Weights of a small transformer language model.
Architecture: RMSNorm before each block, rotary positions, no biases in attention or MLP, embeddings untied during training, normalized queries and keys, local attention windows, paired heads, gated attention, attention sinks, an embedding shortcut, learned residual scales, skips across layers, weighted sums over earlier layers, capped logits.
Each number is 128 + 32 x the weight over the matrix's rms, rounded and kept within 0 to 255. Layers, rows and columns count from 0. Numbers have three digits each.

# layer 3 attention output (transposed), 256x256, rms 0.102, rows 183-191, columns 0-127
076180121163157132128162111110149095182158153105133132140114107188132129071108066121157122134137169138133142092212145124124147193143130124125085132092125121129099122163224147075143160113127134107128129150113180099076128151137113153139135097117050081138135084094144124142160066104093099080129139110058133132150109094085187122116134216081162095165177116112077130153150002158122140152112
149199079133166176090144101132130148102106109170200115178154101127137147150140121113121108059154101156096129178155126071123145118148051137128132157174141115092159093103142111161082156129035169145114123131101074094141101074075160155095182191110130136147125105151134104146112170087105162188101102102030096140107096158103165164110067100115169082164165126060112129167134133054154128150087
133088207154144126128126136074144088157116162161134204189188196142089116159081113197130089120210134135151155121100115137151081189200140163059129158212191149096166049106113137052163113111054152157148155157185120140145140112155104102085122128114059095144122124107126174126147088142199193089174118129148126152176143131118111165086133148123063167111090149152088184130103128150160117192160
102111184120142075088148085145169070161135087079117121109134163168126120164143131106102177159060201123128124088109104105050136163177108125169130145130176107203174097116119157136129109128100184103146162106165078159137146162102122095098143097119104148119107111186081122094155126147160146109086109138175167104133132113129096121137098130096106096068123140036097169110135158047093172173139
144162127172105158139080152197117112150112106085157089129143106080143114120163145101038167120158097175177125160169161165109151173159123143109040161173098148137195186124131141135102096170109098147136164105119109121039124111120161108072081148130174079139141085149135097074099154055118162132084112134153113232116111121097099106059133157102158149116110076115111197161136146099123113163110
102115130095111152112145103109122104108099103117154159138182127152189169108121110144153078179118176127149129102182052139123090086096133204144088119146162160121064144108117138183099132161129089162164132121184103091148105109132130159138130092134145140109093151094147096126122095147065151087058148123119141152093149119100163123104116135149174149161135121161151125149121135159099149124158
145154104155133178120126115109127144150159133143168057127151141108178153148058085122132147110080099104144156138140185188207133125151094098165115108179052111172144121164120146152176133146166134110082147099152150155057091133176174115130138152140148126125108098133072052102191160009095092109099044118120136143144130092130110171109124100077106137136115099095135126150151098073117236093129
094126114177087102080197177175183143161137111140081105101163095092145175125147132177127070047147172142098134078116109080182123128153091145139174124098171092147109151148117144138147090127090140126136157144137110162175090148117169075119127153140103187142124165157130104089130120074098111175118119144109124112137154127118115134158166129060153107074108102082107111177164065156167120120149
057078120081162103155191134054124106155051101115107144072064087148108055144161084136084151109131111152160103137107086150103140145137153140088117128144091174116100181147106195103118121141211132170154132138116177165083112075142141150134141110143114132177127130154144145098046176129177162102137140091157156153142075111143200148128114124086108131121100162134166149069094150134143125099106
# layer 3 attention value, 256x256, rms 0.115, rows 184-191, columns 0-127
118117082114129165158139107162136112151096110082122158158078129137114057129099166113099137157111181128161147102142177148154152119188168104161154092144149202175173098143100103141151150051194074214126166063127142080144109172109146098120174174092194107147219208124156104091110113086116195145117147088095143103162112120154125104114077132152104096128103122167125141102170206155162147140165
121175117104088165161084144159091054120125075104114087127091129111123159105165099103173139190099145121122222117090064072131199041127145064135154091040135105130138170145138104151128116029133119070116105087143148198129115167098179100101139209219148172176122149080146162117119180113128130209130082132214082132154153100072173153040131151107142123183117109097113098126167159102130073124102
078096103160104142145133085143142145098108104103161091085126114097143111143126140175128165109114078113112155123171132112129108129130088061167103164103132151113148117120137120169176179113134091141136170143155128137141116166116138131202109171148117173115101136066101119125105119154133089140123165104122104139141099163125168111152125103129118163214126112179183105105227116109190115132053
109133113157149121105108166094106075115117143134115088115123139141099111152061112162052085140187077147117113142076129143125174154190101162131135089097117094144164120124122145138138118137081109130162087162107119117149160068145139113168165129150094090168153101166154138184094032152096160115174122138096145172158107148084138132195154121100092104087117093178105110121145136115115132101146
124182084121089125156064106102106149100076133169146099050140096158145131044176048130127113121161131125073180097175088123138146172120047101157122169128131174159097160103132138121128190136146137188130144100104071106127082079124109114179122154130108147112144145140141149111123134127144142184097228137080103096146144124109094092138143158120090115169153095120069114161139078157127129115088
131116133116093092168184117185079160126136123105087127117075165176130148101115084150167143184078147161117137142148160082073136080186158143095146138116132118105176202034104158163095175118103119068158088150158129216134147150098143129132151129138178212185063121086137153138150140167086106174039197133145138107102119171106146158111139118065096133165137153133158085142105132097112112137131
078102133180051149055111085177125064084130166151141099085076199139131187180099081081131106109107176118056186152102141107093120171100094142156065171152187143093063080136129139161118103102134108181102203086138107156128137102173177118158116109112149114105154147099157150134118134098140107128112210088089108120134100072164153187096148105125088178148140139092114160112094083109097130147114
143141187175120099097121109155206142135129157091165146139126164190133177133089136160142096115170123136144132147165157113109162085128148097117113102085129093115148158102120148150126161139122130073056157185129101119088108124141107119098108083140092170112117122104133165120092116127094106102114135100105141094172106203099132146145154131087127126152153147121164098142105149093128072140062
# layer 3 attention query, 256x256, rms 0.121, rows 192-208, columns 0-127
119146174119163144159117110137117109128110135116145124112092154148152129122111140127117118139103144147133129117122155096088170152152101159123135147165146137095129149168104176124142170162107134125187116125117138118133106117122143100161121118118129138160141091186103121117085127162128135159106105175140137097106147161115171103105133127143158117140090134147137171179084132149115198111084
090105150128162109123134121157112120151093176087100122158087179086096114139161114151108167163062105100141129150112134113113165114114136119140129164136147139158118143164145177126145103110102161163154124143139118088125147056118063134147138148117099198118119145161170105119113093180140131105132152074133129146178155116101152121130165146127162135144093108156159125132119115118089127134135
114072144100168089093133123169119123091070143113110164131125156103112086154097103124149141131097092133107153153099083093157134126147164145107115139086111123137126090185131129109120165107078110140103113125139127147135133089097096132177123173124145134104095142098151143114129128138132138067099149078146123148187143135144103150146208129132061148092129146136133114157088108136110105123141
118114142117120138075126150109136111120136103107078186127133136101189126142126093144138109122157074192124177161137116169127099100134097136087093109169140148172105148137145132117151132112135106094158110106093215166156104108135162130084158088133186087141127130120127106130174132120069127105148128128106116137167108077145116107112148147128136079177108137121128166076121124126135141164114
141156142132129164103120150178132153129167092100147139158162095155149153128111184100109166142142093177140143114165072167124139103090149108161118125104100079140110132140136104099080124136126123097127152096106105090150163141136138156114150092115169125131125209100163137111147091078109112135104152108138120115135125140121111176161124123142096146110150098144156119151162123125163125094139
115141136143123112152157115145114129118164098117120086156095126117161116122083125141155144133180159123112125134130121164151117166134122156138164148107114132123140084163118104135138134184135103120129120097116163173137122126138149127124156125116138077133167091151140114119138132108086146132130127119125122118078132116119112126112160107156097132132123078097105138154164120163126107109156
154118123137172106128105159146148125172135070154120118123122117140115141119129119145138116179135159103144129095144134166174146160101124124147175194089167113106135150146113104159129103122128148173116126119098081116191113154091177112158069142202095125127123151087139161120156101143134168096088140115145153126134122139108097159163135165166121121101122114149139176150110172113139130096160
130121117136168080102208103125110162164127126124119050100099121099072121160091084141126061134145150148076153125156145130159139131134154086093105111104150138087154086147132138153160113112104142123154093090148094149135084099122085119113125124093122159116144096130126130144117129140116179086132132095170129145172128148111115102099148170093053111174095090113117154132131140146083096148098
144124118176133139136101140147174109095105132187062127164142140099086153041187101097045068161120158161132176097074076105128137100179107126130123123105110129214122117063083197131110146147148143101086099129162205172141156078152098102135144075142154089140140081099143131158142171131165171212141148145115144146135136090175082139070115104163164065094069164132080142104075109086098119183106
138174134139159193111136140147155150093100120165111106110100161102111129103136100116111092141155145180174119117114156194103185155166176109175089105132098091154189117137094124121101153143166149168163106095105114130147089137113148033089110114174131126160123116111139192100126094136117129145129130122164090126117122159091105159174099116123144121120138119130163116152079118095153101122101
161133120159138118109124234157138159113135127087095121152168074154186107170088174171133144175126105150130157098157118143194101143049088130149060134102173082181111161170125131130182109114148039152137173105059119113178121169148200181128122179149149202079133140045144110097125078092105111154092081051131133157118097155152111112132070177094123198095123152155085091160132133121139101085158
130087139156122099050156148172178155152135100159076099119100061092118084148126122160088107110153151222098149089130139125210111130104122109143149098111170075209118067143126105098151057129160148108145122140129107117182115167154130123139167133114178135101100122081137103123147136147141139135116052103116135158154127130158091172138127168086141155127096120115082122146107162129103049078126
132081111090138124127109123096092120122151173153120155173142076049155110043119092102146104130158120144143164122093128111090084107148158082115127121174173168162131107148097125159101144048100173112147172122114174135098114083120054149150136087118194139062161130110138165095208162117122201152125138141049181155105142065120109105130104182098136111179140089114128184139103136148131078147167
128121135092134146179101087046079133090088177155154118196159122148080096152133083081081092149149114114108086122140105088073121151146103102141118077148134146088151146141083137071126148108126128131127181134158084116136150167087109143181054070107120159099120122174092139131080112086205098104125168169180134092077122117162172094119120088159162160082083144167120145071166145078080095113126
086134134112133144148094095146182141067135169127118139148092183056181179166070179103129140129144151086089085189096134105120146160152129146047169164118080084095151170106130088150093096159146151132143153101097187145136162175196101159103129090171062091166155095139148099185185136140138122167178179187084124140099106132096146147118111158201072149136118217108134146102082079129139181145169
237129122137103173141130095177062176104159165144200162125123133120130094172123132057105211162090135110095156185120180118129165131127100118111044077093065164099020113217082145104104059152123111071107179119101091115150107164137110111163170105148114190155195196207137122105147101151150109103104099159111105120166098154106243122159049164104161123066171142068092053135130112128075151175074
130138147131179097109160097134120120085111123178084091152144188084086115124086080130154094163133033168123160127193127162101093164110138127177118175125173163140166222104091082095148152177137146112110139157120119185107098110115168174120085132095150135163136145101157141085107177109155156089164126129070118157110107182091167071114117127127131163167137155172190126121128133165109121167140
# layer 3 attention key, 256x256, rms 0.12, rows 192-208, columns 0-127
145146133152099119098124127126145110132145134111133144152156085161128130149171155152133130125107123114139118135134151135147117132145151158128116109101132127151124128109119110100151142130116144155089142128167127119119125126125064101126103112103127105103145154152132142162160112145134122129108133114134123130160116103142085119159101189144126136094135112133116100110154092107124100196106
149131135106159160154119117108137119093143112163177160097120154120120163100109124130123119125123122168116151114102102127102092131128147122109113120108086119114106140102109132141126134164132133134115141113103142140132125177101121112155103107095136054128146108141099133098097151083142122142099116179123151118159130139113116202116113124154097147116151146152158134109104114122151131139148
149149117133128095164089091097112136139136136162155139107143130136146159136150153109142114135123153158148084100168148133144131094144076112132102125154123129138129181105136152158125127140160144149147145109106122137124106135097164137121123111068122098152162118138155137118094118130139128157112103174066172105089137140165132116131117120141142128123113136112166131133130128100157110140114
147131131136085093159112112145101120105137151134115104130111125152086146139133130108121156148120162084112137132104094103140151151108126133175138139134113129117138137132100110138107106141151125169110155123133110095060177140178122104109174190131104175183147172121139133142118159152108108102077137108156105152096176081120138118085138086114130136102137113114109110174135130146093158148170
119073094127122141073140133127073129137125139123100125119143150154140073106111102116131110133140173135129110140111175164200137122110095110145125113157149129130130134138118127141143161115171101116135121139146156152111126151208150174106140108161103186117110110115088126129140139163149103158100141098125106155142117100185131088103123113124170138118107170101118137142115144112113122136113
167156078133118148105114135068139129140097119128127101175158148120098138159124119097141112112115147070142147149122135129099137144090129124126129138087100172130177145125095126133106153110141141143119109145174159135123125135129097073179153145143130144129137120090130142106116106109132130103128160145125128163116118159103166139110097158128152121107107115167115118116116115109100147164139
144077130173126184141101129091104129122133121152114155121166166131101124116151161107118152115129148096143170103120120128149137146134123124145170125119084148133160177104117139129088169157129163139119127144113133122135136150135149104124119098079139148091155127155095163131121175167128124177088134129121090083140113141142089127147115142153156157125137167157167087169119155112141138111143
160115111167142157120156108107124119168095062121171138141149166115130129142190146140142166150086169097145144138115051146082158146116115124167163135081085148140125148167078124173105149107126151126101128148084140147117151144080108051163141143133115116143134067131109187125127130105118117188101119186132121109094154160125122123113122131126144122155107107137151128124075155143109185118132
121185147150100085074172150131136143134113063112126093142142147130102171090135095110134149110099126148108121131141108128157103092164121093132139132160119091112098118174137157172196123076136100086119108126163151132113081113157080115082175104131139104150127125100115166158145112136094125138170121094128114136114183042148160088108140144075152096164107124064080189112078157192175144139068
145080079117094086069123172179159128140156153115090146147154077150163142122092105076117103175142156095125163129137173111152109112097123097107084158154188123168090140091138155053104116126155106150105134134159185123119076147197120141145105101150118178159080120084149113118125131176171141115095155085109147160156057086185169117141105155140099124159131128147095160130073157098147080108131
124148103151168147101119103187101097128154168199151178111106195151101108113120116054090141095105116072171091130127107163129125136136186068124141096090059127112172126156092104130103168070142140115103163125132086120127204094169162106076140092168078138144153123116153110131104118149133105173175162116125081134130160072153078113127093112111165130124177079159077139148119092152146122154129
102130188081092138052106136133112110145094089104147037181162149094107070144111039143175116208120148170073181100127132131148120077152025113087101159140182106107124108118088160176188062143067138147085114121172215131173122143086124147104131098106143107204118149134145113102124091107098135106145121131095169127168122099043166097105126104102137109137136125091164108065096110115065183144064
129147158166127183154180134139142151168169142176144162114135155138101146158132104112128125083118112153141149106143152155108149147119202112139155135089089151066095140038111162128151111178139104073156121104151099141060095195045154150100131135104086148087168132160122083063062151157107117202114189141142126134120164069192087136102124150164115143167142127086184089125125132149109106114090
144109173121217186174067134169112067120133115173105178086124150059175096124123085171048144183120128092149117140150146106115137139119116128107111048166115168113108161110134206127062117122121181129120194113109155152099063150163153148131116087126072164121121087160132119103068147066142133138107174170096095174109093101109085086124098152145123135090153070162154170141150082103106115066149
105137161106114142168073091043151108184125139216058146179195168123065095157127093082092115178146065086213147112182108087064103134098151093081133123139109121128145178134109185172103126158133183170137121212108156146113119127103127154118137137106172099111095082155117125104110157151160082137156185190074111104144179144209100110097134127159144111173132142218120120143112085149106136138142
131144103124158093114144154140139108157205141166131091065145100138136145124121140065152144186106100121115128107104060117104111118113125131138196135116116110166127130144102140098180118133166111091104104128108184178123123110131112099078150109165125130126174145095140124130097124103117093139176173108147145102087119173177112174075160120088134113124131142122114131113076150159163217139151
118102147120087127138159113147091138085159075184106113122086119121127156149090119125124142133126124124102119110138099107136081103151086118122135155132139187144114054114172164161040082162084144106129155092105106094147118150127139136144110067141184155146154128131123171152109075097115134079086116068102166140134172094132132142090130137136131111140204160136116168098113084120181135123192